config = dict(
    norm_eps=1e-06,
    steps=4523,
    dataset='wikipedia_en',
)
Each number is 50 + 10 x the weight over its row's rms, rounded and kept within 0 to 99. Layers, rows and columns count from 0. The size before them is the row's rms in percent of the matrix's.

# layer 6 attention query, 192x96, rms 0.162, rows 0-4,32-36,64-68,96-100,128-132,160-164, columns 0-95
088:50 51 42 49 59 38 35 44 69 36 65 53 62 33 59 39 40 42 46 69 54 38 42 67 49 60 50 45 48 57 50 59 36 60 73 45 67 57 63 50 39 42 63 41 49 43 52 55 37 54 45 32 39 39 57 40 31 50 47 66 45 54 50 40 42 51 44 40 47 44 32 60 51 30 59 52 53 46 56 56 54 62 62 44 43 58 55 60 37 59 55 51 53 56 34 68
132:39 57 39 39 45 62 42 52 54 46 50 62 44 38 51 64 38 58 29 38 62 45 52 64 57 53 60 62 34 45 43 65 54 45 58 53 35 48 56 33 49 37 53 37 57 54 56 47 43 43 59 34 34 61 50 58 46 35 72 66 40 42 45 59 42 57 46 54 52 42 60 52 44 53 56 73 56 52 41 51 50 31 48 28 47 46 57 44 45 44 58 58 72 49 35 35
063:46 41 42 53 38 64 60 56 38 62 46 56 43 65 41 51 37 58 55 41 50 59 65 34 48 48 63 47 58 62 44 53 62 45 32 61 42 42 54 37 46 40 37 43 46 54 68 46 49 48 67 53 47 62 32 48 52 43 70 45 34 34 42 60 52 50 45 69 59 46 71 48 61 72 31 64 44 63 43 45 49 45 49 42 63 41 46 41 52 57 49 48 67 52 39 39
086:33 56 48 41 53 46 52 42 35 38 38 46 54 45 50 54 70 55 39 36 62 64 53 58 65 35 51 51 39 45 46 60 36 57 60 48 56 47 38 75 45 48 64 46 58 58 45 57 67 46 41 38 47 48 46 49 47 59 39 58 58 64 43 65 44 41 58 42 59 60 34 40 34 40 66 75 53 34 62 62 49 46 47 41 47 63 46 65 52 50 41 56 60 44 37 42
101:29 55 58 47 51 43 63 58 25 61 41 46 60 54 38 50 68 53 57 40 54 49 66 46 52 37 57 63 45 44 57 46 57 44 49 46 51 62 37 62 69 56 57 66 47 41 52 45 74 35 57 53 51 56 46 55 51 47 40 44 63 66 55 56 39 57 47 49 34 52 55 32 21 57 46 44 59 52 63 41 59 59 35 54 50 45 41 33 50 30 50 52 38 44 45 54
090:64 55 45 68 47 56 37 67 46 64 58 52 43 46 45 46 44 55 40 38 63 47 55 60 40 55 42 34 50 50 58 43 41 45 53 42 54 46 53 37 45 36 52 32 59 52 42 50 15 51 64 44 22 42 54 44 58 51 38 63 35 45 60 60 62 65 51 37 54 50 48 59 71 60 48 57 45 58 41 47 48 54 49 53 42 60 45 46 55 76 44 60 45 46 57 63
091:31 32 47 45 37 55 44 49 56 54 64 68 52 32 70 38 48 61 53 47 70 57 47 69 42 53 46 59 51 49 43 55 50 53 56 51 51 58 63 16 59 53 63 38 53 38 55 49 43 45 45 36 38 49 64 45 39 46 59 54 42 44 46 65 48 59 45 57 49 46 45 44 37 54 57 59 33 50 47 58 43 38 51 42 31 60 61 48 31 43 51 68 64 52 45 49
068:55 37 37 45 46 51 51 36 40 57 25 63 65 39 65 52 52 53 59 64 49 58 44 50 42 39 54 69 53 46 40 56 68 63 64 68 58 58 46 58 36 63 45 43 39 56 69 46 58 42 48 47 63 61 48 57 37 60 40 41 51 38 27 49 54 34 61 60 66 41 52 50 31 56 41 50 41 51 33 45 49 34 55 54 52 39 49 55 47 37 56 49 59 57 45 48
082:16 42 70 56 49 54 26 37 51 61 60 50 56 50 47 43 64 54 51 43 72 54 68 43 50 64 50 49 52 46 62 51 39 64 28 32 50 54 54 49 67 49 52 58 52 41 41 38 65 53 53 53 66 43 57 53 40 46 61 49 59 47 59 61 37 46 57 59 56 53 46 51 46 47 54 56 54 44 42 59 52 43 62 53 44 55 45 34 48 44 77 64 61 44 58 46
125:24 28 67 50 59 47 46 62 50 59 49 34 65 59 40 45 62 50 62 71 54 42 45 43 62 53 57 50 57 60 58 55 38 56 58 43 42 66 35 58 56 53 49 61 60 31 50 50 74 47 46 41 64 41 64 46 32 48 47 41 56 59 41 55 51 63 48 32 48 64 52 45 36 40 47 54 64 49 60 47 51 62 39 48 62 50 41 54 44 43 71 54 48 54 42 47
095:48 56 54 50 40 54 48 61 79 61 66 47 49 43 63 48 36 53 56 44 38 33 57 52 48 50 49 34 39 45 36 51 49 55 56 59 40 44 48 29 54 32 48 69 52 43 45 69 34 35 56 50 49 61 34 55 60 41 55 40 51 41 53 44 67 59 27 61 45 38 46 57 54 42 51 49 36 58 60 51 69 45 58 47 38 38 46 49 53 43 61 31 55 51 57 64
133:45 49 37 48 49 54 43 62 55 59 42 58 47 46 45 56 16 64 49 41 69 45 38 69 57 48 61 65 45 50 43 55 59 43 50 50 38 52 52 35 44 26 45 43 62 44 50 51 32 27 53 43 33 51 54 59 47 30 61 62 41 33 44 55 60 62 48 49 58 55 57 55 52 55 53 61 44 73 45 49 61 43 57 45 49 46 62 49 46 31 57 58 64 44 42 51
096:56 45 44 69 46 46 57 52 36 48 50 48 43 63 31 46 48 68 42 56 63 55 44 23 46 57 55 64 67 61 66 53 49 45 46 47 47 63 63 65 51 60 48 35 55 45 64 35 62 59 45 41 41 49 69 46 25 61 62 55 53 50 46 56 43 40 60 41 50 67 47 54 52 50 41 42 57 50 37 56 30 54 56 38 55 53 59 39 37 49 47 57 57 59 29 56
111:49 57 59 50 60 60 54 46 46 38 13 70 57 57 49 63 34 37 47 50 44 59 49 59 61 36 36 45 40 37 53 59 50 53 47 55 52 63 48 41 52 42 35 57 48 56 46 53 50 48 69 60 55 50 47 61 64 48 45 48 40 48 56 57 38 53 34 52 61 56 51 67 45 68 60 55 59 51 46 57 49 32 67 54 50 48 46 64 44 39 46 37 58 26 35 36
100:53 48 48 52 59 61 58 51 39 41 06 59 63 41 37 53 46 41 46 31 49 65 52 58 52 27 51 49 47 50 62 55 67 65 53 49 55 69 43 50 42 64 43 45 40 64 48 42 42 59 56 50 48 57 49 57 68 44 39 50 49 51 63 63 35 56 40 46 39 57 59 49 52 67 50 55 62 47 43 33 47 44 38 61 59 47 47 57 62 47 44 50 46 40 62 43
086:36 52 33 53 49 54 56 62 63 54 51 41 40 68 58 50 50 56 52 54 43 65 56 43 61 46 41 49 53 68 55 65 41 67 49 64 37 43 53 52 39 41 57 52 37 69 49 48 51 60 51 56 58 61 37 43 32 50 58 58 45 56 39 47 46 39 21 68 53 55 63 48 61 17 38 47 37 66 43 60 46 47 57 45 35 47 40 60 43 56 44 45 51 55 43 45
073:63 47 52 44 43 69 28 66 54 53 60 54 66 63 45 54 41 54 50 56 54 47 30 68 55 42 62 53 53 44 54 46 58 27 52 56 54 49 64 54 43 41 42 51 66 52 59 44 51 42 71 40 32 33 55 39 38 54 46 60 57 33 38 48 50 60 59 51 56 57 46 64 59 61 52 62 59 46 66 51 54 38 41 50 55 61 44 28 58 44 53 37 52 32 50 58
079:51 53 64 42 51 50 45 47 42 44 67 46 75 45 41 42 57 49 50 52 63 35 41 46 42 45 52 54 52 48 47 37 60 24 51 41 51 47 54 43 54 54 46 54 69 35 57 58 45 48 49 31 34 37 60 54 52 51 38 52 51 43 60 55 56 64 68 32 51 49 40 57 59 68 73 49 68 30 64 35 64 61 37 56 61 51 54 42 32 43 57 53 43 46 51 48
099:51 47 34 62 67 65 50 47 29 44 24 69 46 60 58 68 50 43 43 64 47 56 38 57 46 40 56 37 48 44 56 60 49 37 40 57 54 53 46 64 35 48 42 47 39 59 40 37 65 30 49 62 63 45 47 47 59 48 49 48 44 62 39 43 37 40 37 45 55 51 45 52 47 55 52 50 65 48 67 43 60 46 62 67 59 50 57 60 64 58 47 40 59 39 45 29
079:56 35 63 37 46 58 46 40 59 54 55 33 59 36 38 44 50 67 59 47 47 33 51 66 57 47 66 55 45 42 65 46 49 61 60 57 48 64 56 45 40 54 52 41 45 32 54 52 53 47 42 36 54 44 53 45 59 44 40 27 56 46 59 49 48 80 46 51 45 44 52 36 26 55 45 62 60 52 63 47 61 57 23 57 47 36 48 31 56 50 49 58 48 43 58 54
102:54 48 55 51 51 53 51 43 52 49 20 70 39 40 61 53 42 32 59 59 46 56 57 45 41 51 59 45 40 50 41 49 55 60 65 63 54 55 60 48 52 36 31 60 33 43 43 54 46 48 54 50 60 61 38 62 64 46 49 38 46 43 52 39 44 60 25 71 53 32 61 58 24 59 65 35 43 56 42 54 46 36 48 50 53 48 58 44 56 38 54 37 53 39 53 43
104:44 70 43 32 67 49 53 51 46 34 46 61 67 37 44 66 42 44 31 35 50 44 51 63 54 57 50 53 55 45 32 60 51 32 53 29 63 53 33 46 46 47 48 34 65 60 51 68 26 50 61 45 32 54 59 44 55 36 54 64 47 56 38 63 38 47 45 61 50 58 67 48 62 49 62 56 44 43 45 51 49 51 63 51 45 45 55 53 52 59 48 46 65 48 42 52
113:47 52 42 49 47 41 65 48 62 45 87 34 58 60 39 38 51 67 44 41 46 61 50 32 52 63 48 61 62 57 51 53 41 45 38 45 42 50 59 60 48 60 59 51 58 61 60 48 51 46 46 55 53 47 56 46 39 44 65 59 56 57 49 54 49 29 64 38 48 54 45 41 62 29 34 47 51 49 49 47 56 60 73 40 34 46 45 45 37 60 34 63 55 59 47 63
089:47 62 64 40 74 46 61 54 26 55 33 63 48 44 37 69 44 48 29 48 44 59 68 50 42 40 52 52 58 49 45 63 46 39 43 57 72 42 39 40 60 51 63 46 41 56 41 58 64 43 51 51 43 44 51 43 54 46 42 60 48 55 55 69 49 46 55 72 47 50 58 29 46 54 56 35 51 52 34 63 61 43 52 56 40 44 54 55 53 48 56 53 51 43 43 25
071:44 59 44 29 55 40 54 81 43 35 61 38 61 51 41 58 57 45 45 48 53 30 59 62 49 38 61 37 40 59 67 44 44 58 51 51 58 34 42 44 58 47 50 42 59 47 48 46 51 69 48 50 47 47 37 44 58 49 58 58 48 59 34 38 55 45 47 70 18 61 57 51 58 55 37 51 38 50 55 46 49 50 32 54 56 61 47 54 60 51 51 51 42 62 53 28
101:63 58 41 60 44 31 49 48 43 50 43 67 56 41 51 28 45 48 46 58 63 53 60 53 34 56 64 36 51 53 52 40 43 75 54 31 44 61 48 51 41 51 30 49 68 42 44 49 37 52 53 42 60 49 50 50 62 59 49 50 49 64 41 44 50 32 38 43 40 63 56 50 48 55 42 43 51 46 48 43 61 40 71 53 54 73 37 72 34 65 42 53 52 58 41 56
070:38 53 43 73 58 56 37 62 50 58 28 49 57 39 50 78 50 38 42 49 55 39 44 60 45 48 55 53 60 46 34 45 64 38 49 40 67 56 48 29 49 54 45 41 51 47 50 52 54 51 55 42 46 53 51 52 58 41 45 68 45 36 67 51 36 72 61 38 61 43 30 60 37 59 47 52 59 65 44 69 44 58 61 44 57 42 57 39 40 44 54 57 53 38 57 56
093:34 48 56 47 52 57 57 59 56 55 71 26 52 55 44 70 57 57 53 38 53 40 46 47 62 57 43 54 63 48 56 54 47 45 58 68 42 21 49 63 44 53 63 27 29 49 49 51 56 51 49 55 43 50 49 43 40 35 47 64 60 63 49 47 62 50 56 56 49 44 50 37 55 34 40 56 22 55 40 58 44 55 33 42 36 34 50 40 60 59 57 54 51 58 51 45
115:41 53 58 53 58 57 47 27 55 52 46 44 39 64 66 48 53 38 44 53 49 55 54 45 58 46 60 49 54 63 29 50 58 49 27 27 56 68 43 56 57 39 53 62 60 39 32 41 57 58 44 59 63 51 41 60 49 59 58 57 55 38 66 66 57 48 55 42 57 46 48 61 24 62 43 53 71 44 37 55 63 47 64 55 45 44 52 38 54 49 69 44 48 39 50 56
106:44 35 59 52 68 60 44 61 47 59 24 53 66 54 65 57 49 48 58 53 58 54 53 56 49 51 56 60 46 60 61 58 61 42 62 41 61 63 44 40 68 45 39 61 38 37 51 41 58 40 59 43 54 39 57 52 38 50 46 46 38 42 51 62 35 68 48 46 47 51 49 64 29 69 40 44 66 48 50 44 40 47 40 53 59 57 56 30 53 30 72 44 48 43 45 49
# layer 6 attention key, 32x96, rms 0.15, rows 0-3, columns 0-95
103:71 51 45 54 39 48 39 49 38 49 57 64 63 34 41 49 48 52 52 54 67 51 40 64 40 51 57 51 39 44 55 45 42 52 59 46 41 40 76 39 51 53 35 61 67 53 47 58 28 55 36 42 51 31 46 41 58 51 39 57 56 58 60 45 48 55 40 43 40 29 54 49 56 51 62 37 63 41 53 41 72 60 46 47 41 61 45 41 49 69 42 64 34 52 61 61
113:38 41 53 43 41 45 47 55 44 46 54 50 56 46 52 50 65 55 32 50 64 47 53 55 55 40 63 39 57 44 43 74 46 52 67 35 62 52 48 41 57 57 49 51 57 46 53 52 37 54 57 70 28 57 54 50 37 34 52 67 50 61 66 57 42 62 46 47 38 38 34 52 43 47 66 51 52 49 46 49 82 52 53 26 30 59 46 42 43 58 51 70 52 49 54 45
095:34 48 52 39 36 44 52 44 54 56 63 31 32 60 59 44 56 58 49 44 43 44 42 47 64 55 45 45 64 46 59 67 53 56 54 48 51 42 42 71 42 61 57 35 38 46 49 38 63 53 58 61 34 53 65 58 31 40 73 66 57 63 46 59 65 46 59 61 61 50 45 47 59 37 36 56 33 50 39 58 47 50 49 33 49 45 47 46 51 43 60 57 64 54 32 39
099:52 44 50 39 70 47 52 52 44 45 53 48 63 53 68 64 54 49 40 52 69 44 64 40 61 45 61 48 46 45 54 50 48 50 38 20 40 55 47 53 64 41 58 48 58 46 41 62 54 58 40 45 66 49 57 48 49 61 33 60 43 55 55 42 53 54 59 41 36 55 32 48 29 56 46 44 72 44 50 51 81 45 36 61 48 62 41 38 58 50 56 46 48 57 70 42